config.yaml
num_hidden_layers: 8
hidden_size: 768
num_attention_heads: 12
num_key_value_heads: 4
head_dim: 64
intermediate_size: 3072
vocab_size: 8192
hidden_act: "quick_gelu"
norm: "rmsnorm"
norm_place: "pre"
norm_eps: 1e-06
positions: "rope"
rope_theta: 10000.0
rope_fraction: 1.0
qk_norm: false
attn_scale: 0.125
bias: "qkv"
tie_word_embeddings: true
parallel_block: false
init: "uniform"
init_std_qkv: 0.0206
init_std_o: 0.0
init_std_up: 0.0206
init_std_down: 0.0
optimizer: "adamw"
learning_rate: 0.00045
beta1: 0.9
beta2: 0.99
weight_decay: 0.28
lr_head: 0.00324
max_grad_norm: 0.5
warmup_steps: 444
schedule: "wsd"
decay_fraction: 0.666
decay_shape: "linear"
final_lr_fraction: 0.0
batch_tokens: [65536, 131072, 196608]
max_seq_len: 1024
doc_mask: false
train_tokens: 903400000
max_steps: 7190
dataset: "wikipedia_en"
Each number is 128 + 32 x the weight over its row's rms, rounded and kept within 0 to 255. Layers, rows and columns count from 0. Numbers have three digits each. The size before them is the row's rms in percent of the matrix's.

# v: layer 4 attention value, 256x768, rms 0.0268, rows 147-191, columns 512-575
# o: layer 4 attention output (transposed), 768x768, rms 0.0266, rows 403-447,467-511,531-575, columns 512-575
# q: layer 4 attention query, 768x768, rms 0.033, rows 576-580,640-644,704-708, columns 512-575
# k: layer 4 attention key, 256x768, rms 0.0317, rows 192-196, columns 512-575
v147 106:123129118123138106109156101120119103134106065040150194154127162143154107097135164097124146147154081109115121092129070158126092114154102167174164104121093177189124174081151108113126092098141156
o403 113:138125132089111185143135134122090146159182148131138127060056173175118109114105071163137143135165084125094158099107100131192109107108176182059124142142179138130082059145127166148162125122097137
o467 107:097025115127132138168112181111136171135120085151108151075143103188107067158148129133134172112141129088112131136137148140186080101090074111156141102028120112160090200084180125191117125171098129
o531 088:094066115116137140123127186115143194111095105130103177069145104183097067134156135131154173064138122062102149132138121116188053086098091115169136115022121130147102163087199144182119116181108144
v148 107:111122133120107158165100107175104096179147134106064160124126141101146173138071140130130125151099135111151093194133089104113132128078133151130079183134117100102127087091083043131164160121107092
o404 112:107065170169130059137120181129157087137149130161119126199157057139093074137094209145087110143055185139163096147137127148087144184162140109173103080092103085153188164122136108107158139127143154
o468 108:152156113133125138176142129095139142150181143125120171165073132143157117149080157115141124172140112163117094137146137162110152188177214158090129119193122136086145104202142132097124175185153088
o532 091:165160107136120132171142105093126151159191127125124146167069138140145110153094141087112121177160106155115094119136120161078165190167189178072133120189135122084145128193149109102160163169153083
v149 113:174174081102149120125110103129132140133174125149103158121205132137158135166138170108187150119172145088140093109118076173125232129076152130127149159151140086112146096051106137162156123177105113
o405 103:191105139155187080110132183131102081115119139144147097135128148165125123129048114174131093058131102092116084144126105133095187119115078099148080130124106104136161144129094115135121112149157120
o469 112:105106192100079143095139125111201144144142120102089124105172127064201160128082144164151086125147132101096146074099112156132077129134103117094102132226130138117141152184152142125090139130164164
o533 090:124107163089082131091149116107218138171111137114098125126184113084196165125109134175128066151166136097081123089061107154095082147127106083113122111195110168125148134191141105127098135138154147
v150 126:161132149062106122149100153139133094165162168132111134119096152116102104155158195109092154131136146053077185059063065155179111152103143128162212080158135097116140125130133167123096147087128143
o406 121:133089062125142114155190144089183154074120154106111101123128112116156148149060105164102105115107169118137074115119098129144121093129097085092118178233098143108155109158179139139120121147108112
o470 115:099057171100098109097192050167103092122165136126118130148173223155168063084134089105116119123164097132124141121162118125073139079096101132158131152225147170118147123118097094110170093086106136
o534 095:092012165098111118098191071165108075137176140115118134151183215137192039090126091132119127124149096156128127109165101114099113085121105111152165143230124171121139123130117089137144109093085129
v151 105:136136105097151199142137063182107120197119099134094098160062160138129139019156089090152164095143085078133048113180062134107117160093156153089088100137164071143131158080142087126165103147185108
o407 106:112082186132094143111113052183095124123190111122151114125155143149111106151080124108102169129129074079152092061159118118097177133175159194153090132235197144155157064128109151201147103161114124
o471 105:111201163139118090167126060079151140106220148147103169120107127084131059166120147139090136111119143068115148114035129084141135156154099128106087154171123057138146121114133198185115161136099130
o535 090:107208195107111102164153059090150136101190150139095209131124115092129064180132146148102151107109122072111132099044119068147118160161110125091080142156111077135130106130152186176116166170103119
v152 100:165088186169116106085104155129139131120185155063140194123136110087207193063146073087067143146143082164116115133145135178080102136163121139160166168118146157111096165088141191107118090152124112
o408 094:088183085063103126124180134103120149156149127101119119087078157146152114066105057106157144109128085150078193149121116130153099120076146152130147103147171151139058133140128138129142159137126101
o472 106:152099019141170113138075255138093126091103129135163103108132076162141110109143156119085084114124185102106171133095108118143108107134148081094143119053104096162143197101123125197112112157119119
o536 087:139111038118136127131065255129103119066071155116148131119126109142128114103148159134095090122124179099100168133109118079138101113125144094116147101055115087146138181083147129184114092175127123
v153 109:113138142163124115133156141166074120123154166117096082129108122120189120184145118212142134155109131142073096136108139147143133047132082093138166186146108069117126095137134174121118172117179102
o409 114:098067111138163116139203135108124111140122157141115067078123125146079122190095139130143150108116035113128083136155131161060114118124124121159116101146225151169061149164145083144150102117113116
o473 105:159108100152123121106153088135111121111138106119144106113125117079090114109144143112140084097184151155082168166123149140156116145130122192118104101220075105163125177101107099070100133102106145
o537 088:154119116164112122109137087131099106114135104111121103124119076112092131116132149118130099110187169150056149148134174156134130116130126168096116123235083108149120157104119109089104128106110132
v154 109:188100094147132119111204116159043145108143066135121132128130170118088160105104160071106115071143115174120106138178126128075159200150161126110187091133132131197118125142120177156169140070111101
o410 109:183110123171215106104110188113074105102096161118143129078103124166140119125110116122139116070118113110107150207129124108118134093127133164160080183134069110120098121128090114077116119141139135
o474 104:111092133148125147117077196129167150162087126148105136120176114140148127126125123158143156143083171136105154141165099111179097072136074102128165133254114127107143225124177097109105154164101162
o538 093:122121133151114149081076179126162149169099123163119159104193095155145114131130120156144182163075160129094139145165107125149081081138073086114155122251094111097147194133189077108097154178091118
v155 131:123169166145092150114148050113189099094042139112130149106141174099111134189093139117122082133098140143091114144146144103188054154181093133126255083144092175097139070126127199107061156093120134
o411 134:147113102133136115155132209063128125132099153119139137119057119144137138148121114166125114140122136140087161152103124127074088105132135122107125170109076147152048089129144129084107142123094131
o475 111:093079154108087160137101075151102135171061073145143157125093182142138122123159092132154159124167147158129164194156104131138081054077069129147160116199100191109106145082074083109150131138041087
o539 095:086056135123103153143108055146118146177093055148143148106095154135138128111154118131156159110174132128143171180153088140138067063112095134123164119165111188145095139088086097104143140124020086
v156 108:115139124102093156058143117130209172159098179196058110113095118115125128029166138081136138106101095114086086117165146149101081165119107166087095073143153130175113088079147154111202130106079167
o412 106:098091110134121100162075157093135148116106112142126118114097073157118137109132191132115158117087163134109137095134176171085115093136121131111127139203076088128118124105151159162110155110153157
o476 108:129204149130137092155109126131100123156127191148114151167067152153185107147110118130138105153106161137191140137105106144096143073114114054106139154204118126057118080105092131169146129138144149
o540 087:127181153144126104162108138118125139173144189144108165132078140134205123157084127159168111156093147146203132140108090136112138084133103049092129150192128122085105120114101126162135124160142144
v157 116:108143149165094159165095097191110097123140172111053139089075107189151107150099115161096120113156125140149117184122092121125102046097071145083105138105132105087095091077123137135137132113136125
o413 107:082071061122139100172136117103132115117104054187075121114115081168107094109076140111115151128096070078118138102151098198052149126082111144185120100209139139134077144124147158131175134186154153
o477 111:107116090085102121168080120129131127128123109116117145188084097118119136112108112151111133099134175128123096149097129138145167182117155168080144104237143094131131182077125146144123153160107123
o541 099:094128129097096128140082112126115123136128101091097172176105109103138130123110106141144142124120168118109096148135148177134194173110133169080140135253176081124120141046124125122128130194097102
v158 101:127111101145080171118123090109115118082145103151165155122139154107131075119083111159161132072126136084131128126157121128161164151072118147099103158138131138070121076134155134146122134138149082
o414 109:119153051160155090118126147144071102122111150152150087060097203155102106145150074141112106138141057155133143155096141108058143117095117115104105136078091120106060174141089164076160132079158136
o478 102:097042131103127173080126095163174141130104125107120100171174124081110169141104139122143129178126077121136085096121144113111110106113120168113116096141109139131126174103168122081149123126142130
o542 083:108070124126122152057132065142155137132113135102123088169139134111110156117136161105140117197131075103137099105134176133067113104105106157140122090146103136129134158066153107091166118129145115
v159 105:097084139107162170142125157223150145115111129114159129117117114144109150143144119127138127168140158156074119137124148104127143088098101047151119160137170164127133107122117133142112099124222081
o415 107:112104215160110156097154121172091144119188117104065087091130151126091104155146215122125144096172113123128068136180141161128085153139159097179137136115203135091155128157089113141129138177142108
o479 106:201120064120146162160125097112145155152137132119107118149099114094075128142133100122176141168122141149155104180087101062171176136133164142120114089098068124144176115151121100150119156110041084
o543 093:202124070118113166155118068134107153127137126092116111147116091100061111170109104127165161177122137139144118176071101100155169144142135141117096089104102076128160090152122112140127156096038076
v160 102:166108084158130095133095141152121099108124119127169149098089127134060155097143132095095159116185125163104092107128184158154121186168112069108088105106091123181113146159089147149136163127152115
o416 108:167151099187152140078095146129143156116159131135078076155229052156121189141125112097156140104131153108184078154119133099120144140133128138192155146245149104114135139138110142116088098157075138
o480 103:100254079158110128148164140133090165117091118126108140141114146121099113092145112145089154154141140122128151179097103087101187115159132162126073150214134168117200171127099200053109083130102142
o544 088:099222095158124110155137155142112172098133092124110170150111116135124099104132102142091169164137134124131135173112114133107168126154133181099057131239116156112190199160130181052099091159119141
v161 111:140135141127136099095132136158155108099066090128140088090160064090147126126132139140116133155163125165081192088105127128087159104113131071155153103118165146104174226149099085128121152143088145
o417 099:132115205062101157159131111135117153133134159099173187110064168156094085169136155141145127146073145161144149074106114059181120115127151201121105111157169085141148084146140093178078131107105128
o481 113:170174159143153134109047132103174125056167190143158058074130110151148171110153104131104120109116190156117083075143126071162094109100082100110166116213092128138145198108186154155124142100138134
o545 098:159184154146119145111046156086152127033162195145155072094140107147167183099154112129141120118121187172131060055125100086186132087094078092135129126198097111125146166124181170145095154102133141
v162 103:111093106090134136108072163157217184133088124071122139166113134159075125100071137123103118188159137129086102116114153178071160143135157128139086119127188184163084147126078103106204138074048161
o418 091:104083220149084178142096063125132160156125070114111178243211039070149130130147159126127191130164080143122106062166103120127118129162173119136133099114165155133188064123139101165111101128164161
o482 109:169166075174124095120108133138116122109174165156110105133132102150122151123145131139099128135123131156195110132119114134067138151134182038126146112073123113103088031201100129165103149067185132
o546 094:158167064155132095108116153149111143123162160172109113130133085134111172125140115141094130110138114172161116129132110119058121146117191035128114148060139140112105071222109107146103130093173120
v163 096:119165161169125155155135105116106144100079128112063121138155173165116083117123170123124134156083132148127125126188134106141153088156114103151063179171139119088177090125152079121154090122097112
o419 112:156041166123140112094102072149138111154117084123139132165199134138130110134123097139165147102152030150122087163148135059076159096116123168149106157249128114149107067128176141160158114148107085
o483 097:146207205127113152111143137124106152138172136125165113174126190105158086115147088120160151089131155150089199141131117117120073084101102161138122127166139154112116107136143170147180120086149162
o547 087:145164196125102175121159110119125148114155122121146123200121174116175105092140088129172139076143185158109175148147125097142081075118117144122146109186123202122137119166152178122133155109142188
v164 102:137167117123187151142082166157077095214147167136080164159086113097075106062094169104126095145117125133199097153096104151165115044119126203156190111110151142101144174049145110131156069124059103
o420 102:129071147101096116160108118108126097107114099130138182145130075119098046140101169119106127163071129143115139155135116161132128116167103154102099158125114130139157093118110117205139134187127165
o484 104:116132164110093102148074156096132140113206104130140170120114109135167111138165126130111136108102131104072123167161144134145163157110160091095150168080184071103099133138116145148086119188173126
o548 092:116136137108118098141091150115130124126195117131153178105145134131177097142163091115119139102092102128083131163172131123152151151125173130093171171090189070094089106132116137123084135186180115
v165 096:137115104122127138072114161123156128146150180170088140099110139141152127130130158130147127132112131103121113089206108100170061092105113138171112101171169152126130147083179165109163060199094123
o421 086:101077095163142130147142132119094160154099094169113137094124157136111129123076088135157104108129104053120110107123104178090192160126089091165072136255125119145135132075172102176151144158154102
o485 103:135182108063078173125147137124143142160144135107115110070073173096108127144123143152148120124148131093061200088113123167093153168148146173159108153255207122120101048123099165119145156120131150
o549 089:117168121057099189161139138115148138178117147104130103098102118106128112159095123160143121151133150104077168114119134170105160211144152165117120140255171140136094052127090149121136170140146137
v166 098:129132119142141147105151124170051125113171054155050172142112165143109079147171184087117145071135140119225096157132146113133137100127162180142188174145100125144131087178158153077111127151087108
o422 100:095070126197195093108104158091105121144068099120117190091161089074101089128122084098143098150067089124085135182102129167049164113126109156164044183163000089147102137080109153072151087117112131
o486 102:174168149143093149158127201120168154165107148139110086154116108114114140132134101140141120164118169118104103177168084137140138102107134121131149110200184106103131120161097106138083159129102120
o550 087:171183136154086173154152164110166163187125127145126086150137097109100122140110089121136141180103139091109100187173101173157120147118129127116158108220172105136143122154108090137074179134102115
v167 101:185157108124160165104118124107134159060145073142186077155069112092089178152085112074148152091148178120209160122142197146160149142178146102179124137131146124108139100149161108059148094142192123
o423 103:091139222148143186146120059145094139143109124108176197166163136099132089125206153109093113163131077128089146168111162107099147102153090158112096118005141130157141133128096137137154100126118144
o487 105:120135175154143120119162121094154106115158114127123172113165120071093142128148141098086133138130149151152100143129148106133147119099068122129135154000124101091128099108129112170133109137131118
o551 089:129139158145122095138179104093137108116161131139125150118141135086076161120155150112097144130125170150157115163130162104134155076095060112119129155000132112099131095102112123156150114115124136
v168 100:054171115098135163125092116182131150087130094151087080085094183153117073157158214071109145099108121104123157117124096139169140140126130136106100111143125150121098079091145182149069119137138150
o424 115:107049146135114156147161138091155128118129148144107129099075107163124088148073174161093125149077215084163121049129138118100135129172126161111119149188086104132204136121156154151097151149149170
o488 100:123113244133150143137108032124142120113193170120132145218122139171111157137131033125109200151126128115144090102101164108076118132137141119165118085200131164179150127079117151094169153066144136
o552 088:121080255153139143153104041129155121111228175122126148234139115166144139140124058102119189125118120118157084075095160107091124157148137124151126097170135169171135122068117147092145151099126168
v169 107:102141125182146174163150130194112173137089125091066079160122104149137099127164111172142120157178110183148097172180192089090149112147147142165172174112074128106139132134112137081114109095117125
o425 111:066019165123170146139105124117069135155083130130132165122110148124100113165104143133148163142120044151050121122167125196105125098133182173125132095134179151134025077139161117152158112160111147
o489 106:138062191157127162151048134128119116105142112159181172224141149098119120149159126110144109086096155152148139158132129141217131119075115132070152091133085107158138118096080067190115140131118112
o553 093:139066175170110177150078135131136114106128118131154176214157158101100141147153136125146108045107138121123140149137119139206116124096143122069156101118116121155129087099096084176123147119122125
v170 086:169128131167116112167090078155155159096100130180038110105067103163108147113125100069097120087098131128119093158165168123105099146128170138098141139167140113177160109129081150129161072101114179
o426 095:168150159138153155078093155104111135123156123110091102146167105156144151114170170105124175089130152109121164134140154170107138120162152135192149112222145132121127119112124130117121125152129130
o490 093:159238148158121098161116138147148123144092139153099141212103088122140109128131152148076138160122184105145177169109072120118174099127165053152139130171157206125195077141099138152154113119126133
o554 070:148223166169111104192127149132186141138114112159089163195133104110133140158109154189106162172115167094158186178118081112133165127135153079152133132177161178138199128157128144141150087127104128
v171 112:143165138093158120078153165134096086191136166121145152142125171088176071141162162119191095152108171140157114106090173083135076069144168130081130143118123090037157168154147073130164213160138100
o427 123:088085036130122130151115065130174134151096112168154138190175109134128142115099069104140145159094093114196079119129081097124131133106108123139160118206129141149163141127153135147109120130133089
o491 103:103145079121107157102158090142109111105142147136137080129045149172097144087128137081121104132119082141126099104150102111020127190148153183129134140150177109102127074128087177127155135092114092
o555 093:080139090123115169109155110140091130100139146143136078170049149158110137081115119079111112132131099164139086127174110101050155197129156176105128138198148103098131076142103180138144152099123086
v172 106:127069107123104083143120148123143125176114163134116149128170120121092133079149061158108082127099174175121126152087125077156109124110143129126057151089159177103123147160097081150156209115170090
o428 117:149247064127105124108041100158148075158176112124126104151140132145152154107171107099171143136194092150136153118092166124184112147095131115132154076058158114136074110106120141074150152057129116
o492 105:182155000143111142149083183149087106129040144125135132120118103160095094135113198104142118165138101140156112116073151121223124155183159102088121121000133145152153125117178136147130156164127116
o556 089:184201012156097159112085183150086133099042140113137125116114143144089092137121185097133116146150121133137166121079151127207142164154144104110120116000124132149162132115191152161142152166133109
v173 099:114058139124184086074111126126099130114102095130074131118111109094142157174184157075141163123102097137069121073172075134135113142071174166126189127146102204191121165153091124081166129147129148
o429 100:118085155112160117174139181130176141107142132127134121183176089158140116142048147189142143134146221135127110079145141134146104117139090104117138086122155099136233123123154097147135127114129181
o493 098:094120096092062139155244133122131137129118128115114134059127194143098040112063136160158108082161172169126152091143146193117082154103090149146137132152115072119149114165112129116152124110178137
o557 089:101118111115076140190213146147151138149147119121108144085120139152108029113052147172147086052152183150118123082143132175111077119093078102111142134147113114119159127176110145136154131120196159
v174 100:127187110107130135142119107097103123091132094191159105136169116136171087158080117066102173161168148109210227110102094126112148146114145105130147104152139124104170101095158146110124083094113144
o430 100:113134026139134124118134128129076140144073154111158148000088183107117199151162113143121149124094165131135139162125119102136179097120109081139131112255059135125146160126141110139124149120135103
o494 106:150142138128164141122117122160200086096080180172142080123136203125149174163148084148143119128071085103137149101121135129074144082106078113194124082244147134156135137137105123106174111143110150
o558 084:143094159109162148145114143153216099105079180191152106132170174136144168189129094167168110123076078121159125096116111133109112137133080104199122072242109105157117163154111116133160095142111140
v175 090:155093124157138104146084179135107145083058158123088135160076115116099151157165104088135133102048178113155129167151168133181134093172143155168094134097139132144145090147148087091116146159138120
o431 092:120117182133113123157157153097152167118140120127128168175190109083164145117124118132106133139132132164112109151172131134119111104147088120139102127036093117167155190098138106077127118101114128
o495 097:101152095104101119094246145103141123143171098102102157066147164145133118097135149110160129107124127168104156133179127197131129152138131100165119151057140069114138118155097114071158125145119126
o559 084:121151078104122119109226119115120115156186094112122132053125175112136139107141134100133135109132158161103157131188146200129145131141124089143128158074150085113159105148092120086149142120107129
v176 092:109090131143155104162107153188159149125154109098099171133162153106160140105155145174061160100143154096134144145092159147099153130113162072154096183123140157162141093127168153072159100106141088
o432 093:143172162160105130131177191116109123121139178104127120102101147081167088106115131136125084147096118184095174139116161129167100145128122142126105108000091125148096160136078118066150124097181152
o496 099:179089105141159108173198200171106140134146127131073137128119067149150107174053130146117097185143164135158104146107113195158166116195167098096096130000109157117184109160146110107108117122142129
o560 090:168128091141131105175189179153098138131165143103094113105098091142122089148064121123101105186145173118144096130097124207133185097153175122098108132000143142102177119124160103115113109107149144
v177 107:082127120132108115084122084111116177041141085086152140138106120173106141080113073118128093107138132115192146104172107194176139125131088131179154154105163141156062154185099198153151091114129151
o433 122:109169108114103122125123131108069143142125142130127147053033154101116115134200154093073113154125075172078200166093173149071087115116167125098091130047141165120057112136143150082128136080118138
o497 099:129039152144176114119138093119123143120095132127111113104135089087129138141116131122133141160094142162177118148102123106178102013106112077113172133025146120124086172121170111155096119170115116
o561 093:142087117151156125082129081097107148136095142115120099077112123081126144134128153124145144155092140138159138143104124137152102000115087082160143173008176130141088161111176121128112119148081109
v178 103:141136115134167089153125145129135107114092161141138134080167122128102149164131108104084061124115101093172133073094065111139200149115114103109083102117097119174073101156072151192128174137126170
o434 103:197164035104137104092096170147159105134071141133155146130125092159119158144104141155111123129132168159135105159133114108124138120099158085102101153065086105113154125136167098085104179121141124
o498 103:087122137079052135117168057102150146127076085123114163111167183132135094099125159165133141113112148160104185109126143136152081132144115108123125140100151143139135154132190150073094130129136122
o562 090:099134137083073146132153044115147158137087084118116164109162181150155085097136143161121134093137164159105197101133109164112097110136112056116132163086120193127148153120192142081087138132136091
v179 105:116078155134127078156090151081156095129113105112150189101185159115100155179093105190116179134140086170070155134137181065180085097122078137119193203131182094117129147195108124135131132080144125
o435 115:148174101101111126115088041127176110106164126114172107214187138145180193113152095096177154124159173121178136171121140090109155119108130165146108102149216151160140095168126155156154126095123116
o499 103:083255094117098116083137100130111091079092137134149108058112148125129127062153118135093136068120103127106183134123082091077127144167140108129108162140136190176110121160145195160174136092141160
o563 092:097255140122118122072124118138093096059094133139162144062110144115149148072150126138114137088101116141092175129147110069113130140155125119121092149152107188156111125172144187138155151117130174
v180 099:132148194131135113167129124091157131159099106169201111053090129149075152114080102080177132103095121139131133101113131098176116133188106175131123146145143121119077099128133146123083131161130169
o436 103:133129138109083115174087158102189109104117132136149170188137056119109102131146177116099143191089239162116151145088156106123058099118107111118133112039056100148175151102185144122105181107092122
o500 100:082148216092090123130165064115138090132132133118154220166137197127147095132125116117119169123124132170179088128132123103118137088143094140117141189045177135081162114091148121139113105180072108
o564 085:098144176130106124136148056132155124135139136111160203160127208122161084133121127116120143105135139157192091127123090128131152059154104107091153165026176123107150131093159129152123136168085113
v181 101:169161132110171131139141147082144144169047114132052119149092148115074114099126159087097120097135135081135153168140193156128086138143136153144144109133142134132120066115130069170092095132157120
o437 106:141132197133116126116138130153093128103118123104100153116171123101124122080129105132112100132137117119140124122117132140156183120148134186104121195136056122157144094124090135131084132167124125
o501 106:096181196123105076167111196087125120141172077150102120149179111116141127134168114118093125162133117081087145198194128138075168141105105079144129122026180103132113083121148157148085138131129103
o565 090:082140201101123076179107169095133118110189056152103118150162144125144123133170102111109125129096114087112144197197126121100159138129100102148146127035173110158128096129134164124089172117115135
v182 108:073135167129119148124105136150157121143106132160087126121109144113109104157058132128153139137128102167118185163102182135172135101144147143121194130123071125147164084146106154100205155097084095
o438 110:103126005166148067138158131066182107101086169153142082058064108147112148169165123121104126120061165128168119115067160149067096135143132082131167135112120138152105144156119128137143144087141165
o502 103:146089120173145150113122123149111070090098123138108110183139176128094135117189117091101121125094111113136093148113145176109197137146130138117148120120081135141176120090078071057139138117179154
o566 091:129069123171153141119099154129152090082098109124103098178129166151093158096164123087111135109080103124129087149128140169110185173142143139096159101082070143156155161101101077066164142123198165
v183 094:146155130163127143170176119160088080128160095127087174157187105167181121179107127114095097112134116063156084121107139105124135089155084114153096118110111139160141175100133068111120137077120141
o439 105:099113068179171091096152124119125131101046104154142107131176065103115154152118123119062140126105114076141071146123122126069144143131168100135108113255022159120178085101116100152137141141086087
o503 091:126143152197118100116153129113180146101141132127087102101113120088153124094124091132086124086083103082074119152156129164055126144126142145129136148255167156090135067171110125127131139127186141
o567 087:140099137174148083117171141118184120145137122147121112088144104099175120127134076155097146113087086110082083149162111168089108186117159153125142136255114157102136081157108071135124150133166107
v184 108:079132082129169154173133131128140143176062086146161141146130080129133114149075124142082142168147157071195141182057129126131169089135145134201117136144126098104130167159153101115165126171090118
o440 114:086126089081118134142140063119087143120103130111170150088130185078097092169128127110117135146095099139120101133128110129164113139161118138080142103121135170123137138145128128181149133151121132
o504 107:153073096119147104119083090106143110077158096130211092094156188127115151163168102119145117074157090119116025137182146136089147158084126170132134105069161063120105142164105134136131129130160110
o568 087:146061092096170117138088119115139091101144094137187096090148201118114138162165093108169114066145072129136032121189142142138113182112143193164145124070152061110090116153092139151141145115189108
v185 102:132090135101165092147124157114145068118107131200141124094145100107125149120099139066132113135139098087102136096093155113144101169115111137142124081139108164161138149131154117106175075142082162
o441 109:133199136155092124145113128133179105107161116124126075138134094113150115088134146157145130154132255099189154116097142097150106183119135130125160145100109119116241120142137159128085141117119166
o505 103:142107095142122113159133209118174110128104083161057124027108133139107115110138114113147129119153146052133108104090107101147168173146129155160126158045114108119154139140118154102100101201147142
o569 094:152114102143116084149084203134165134116110088157075146042102129125101089110140123083146138102124154070129119119074092100144163162128133174136136149046142073088136135141114146096082100211135142
v186 103:071127130138157147187154109198101183061150065192149119129113124136116132095165117111145121156120097111179154175119146129152136189123180098085088100133186133095099123184070200145135099139198142
o442 115:139114193127141104099100095133102120124180108135168112137138113129164112181179183135137155097101191136133178128177176081068135153160166130173119101057140111153206183149122085111098150109158113
o506 102:166230150106138133109138006122170107117103165073122120107118123128130159156114144149123122159101169141157150130018104142144103132158152085095116103140112161147200136157133147091135154103128144
o570 092:164237145109119142153132010119181111122106140081139117078113117144124161172111164135110154175112167133169150135032110162127122148139128073101079103084114139145175131147119152100126149097129130
v187 103:108098160114139106080114124143168179138085135120102192158131094061168111160142108135101054134118091114132110143172128122126136175118110145168166108127160118185125071147124158116150115119142177
o443 109:141129106132173108164117219094163112122128109100113134178156073140116137161063076098142120184115077137117111164142135110090079120121145119130076137088105136188044107125154119118130125105126120
o507 101:124117089134062140125147178128170157156164103112083117071153123133174101153101123091194129129158149181151128158105123149192079086107137095144126148167153086110081132176152093179112142157098156
o571 092:121109067119101161116156167118155152172182119135089118061133104126163120150132117109188121104145154154150080171115115132189071079126140088138127160133194127137099157183181094179118133133085147
v188 112:061128165141141141133097098136140133121079104118133149120117177225132090102168140154150108166063103115142122085157087143115115104152153115141148114152156139135152183144081084127167112152083180
o444 118:133055172127109130158109057137140142108171112138158150148157083144104109178101159142163165144123145120165118108123121110059187154170124217172068087211150114141181109099132135228118119142107132
o508 107:133255179130108130169105000080193128103205177169171111130096136168140150121115095154155184092154167109122117109132166131058100135104123059132155086255151130075089123098160160175127146097188118
o572 099:138248211130116138166121000087180155112206159175154142137130099150167167140103092132188182127158168119095108095136166140078102131104119052117113127255123161079094110106147130160105147135185110
v189 107:106148120159147099094155094101204099087150102155177110175094133164101095123168140145177158150161158139129081145147172141097106091151112121103160170121195070165087151144105112149140086139126083
o445 105:131110229115125173169146120130131167113129127117075133163192148143124114080177144137123112097148133115095128102166138129157109091140110151142134145142172127130126180187114136124111099196154151
o509 104:129100044114193132137096132104105139138114151118133064113121064133103150093160095121096118174134157156141113134136072122106178093120118113105116135151109151206127150177123125175165112097093081
o573 097:132105049140146131145070162086085121120136155127094050121122085137109148104171116116098127161127176150126119119141119121108199076111084126120099168163154099189122122167108141145147109092061096
v190 103:116107150190088144168083163112101152192157151136147120089139121128129165172152101129092153137137151096054124144142054112127126158129105098108120159132179146146127138141090150128152152163093124
o446 119:167154143123105107159139181127170112122147131115075080184139095115143161127119184158142132119149145103102108117164112145157068133085147041139169073089202139103102155123158132086109136134148125
o510 104:143097055098113114110111140127133115142112091130086188137133126115146127094125142111158091076162152133145160121113137143181145130127114151124111123211048097131125153122124068093088120146141153
o574 085:158113024117142112130066143151122102143089099127092178107128102119140115119139158126144085118173159116125172105095130156152142123123125130119121115175080094132124147124113069116105108124158127
v191 109:115103106154139128057133092090080156101107181119129122119158158184125156118085156104125137136128105141172125086095194164138123104132077162140118113130073140151158133115125152133139073097086092
o447 113:095109181129138118180169172089063097129106190118127161053055141157130115101112128148102086174079155138126192131080119095134114158136136177068095184131084073153157115138090174100095129168109158
o511 104:122010203155149129166155173110101133190160139105139136037099121141150132178133098156158103165113147175101177083123110108137110091142139179088153124139232078105099120177049099061139111159125127
o575 094:115004159149112114150137157096103116206176157110150120057089110142131122157120138121126087157127150189121180078105112111109112062120172187081158113138238102100128102165050098044144120167125135
q576 077:099176137091126099098132115170149107148143158193074099184086103154133119103188128129104120140119150136097168159131161120113146159142182157095118118167140163133147131130130108148117132187114102
q640 107:107094175153193181171144173125145130114117155103172145096106085122137094174143149126180133084112172110107104209141132071115084193094131172081109149072137108143088141108171128117134098165116133
q704 050:158075158161143190125086128155125090154101092192163122111121130117123143085163135118156106082122079165158125129185174153114174127118147146107074138136094107103153202111156173122127149114151139
k192 066:130111108137118081056196182146132186100116096148100100079180142160104160143129150131103117135127081135148117136087170143055151101102098148145170174123109153143171144106185149128190122109098110
q577 095:099122179080150141128099125109192186112117145095074156138097116109147032099164081104137152039138150105097145131118142134175097129141162142088135144073122126103119116086166116202099136156084129
q641 083:130111165161164196136107164061162172089063085098126109158123108147139118158123160152109061124132152085133090113135160142142123133117158157160163174078111167117089107106097079067089126154111112
q705 061:097090135066137130111093165168148143095164098060170093111129150147176101091169123149151103114071124151121176158160195221102109103130113085100155118127140134100114155093086126085155132091107090
k193 087:127120069134120080113149100159178106169134096127120116079170181174140180137148184163099132120115120133101098166101117126090085160122123116145147084152122118141144153132099138130151155092126131
q578 077:097147133127141127128138157166159073166149126145080122183107119148112071117168174155113157138157100143092123099123137147101082166150167164100142104153143110106153133163193126178105113217110142
q642 111:116146156139132151094118154110175114119139162132082155114128117111119116109134164153178100086149155098147105128164142066086077148140126130112063130113155129088134132117160122105107138208114116
q706 072:131125160126149117102193149075123072183121095079182129139102110102137147104174117128152117043168158091151080071198129185121147207101156129199117109123158114096194148163174116124129057117123136
k194 071:096167106127115120123119142141191097188161153126180112132132141185171096129139107122112105152133179111097149161065128100140076128153130100077166118096135130151086171122145152141169118154120135
q579 088:093181157171119123121122189124121117147154102164103130148150142136110081160161211147097145171154110144081127111122131127136094189163113207148127081156142097116097179110153141191127105157134182
q643 114:106113164081064152106097129137136122118123173146086121135106093132085084112132142208115102154138142191157134124093155112114137109151123170114099130130122172122106157114128110170049161130129123
q707 088:152123128123143099126118119080099124121138095128201140116116138113090136123135140154126171118146156109098108110140100136149168150111173151170129135120109153086223186134127099160149095142135190
k195 092:143165089119142119131133167096164110118058132080160076123176168101164119168137126041166127128104206080184102089104106134126124062136176150124164127152142113139136127145117100155178105106097123
q580 108:202131086130110101101129110091127142104118129121162113157150124097119135180123177049136160125102122140145098124175150160096189121105118108141101106170198153115197090171171106139185144132162085
q644 089:084179073174134099116149102102153122136156097122171102102110111126138124153139146059179169097123147109088069162135103104093085171161115067151149131131201140110104121161166180166158093162199086
q708 059:159121051141118176067175118119140151136077100094112160105081135066154141170149185101116070111095180062106121074154098143160138155097180109131186111153097120133095124145185118131119127129171065
k196 106:178153155123066132103147085136087129080105120183085132184121123086117111132110101126132179143164104129164113180203161185130152117110116149132105152116110101080145096106135133132111101124131081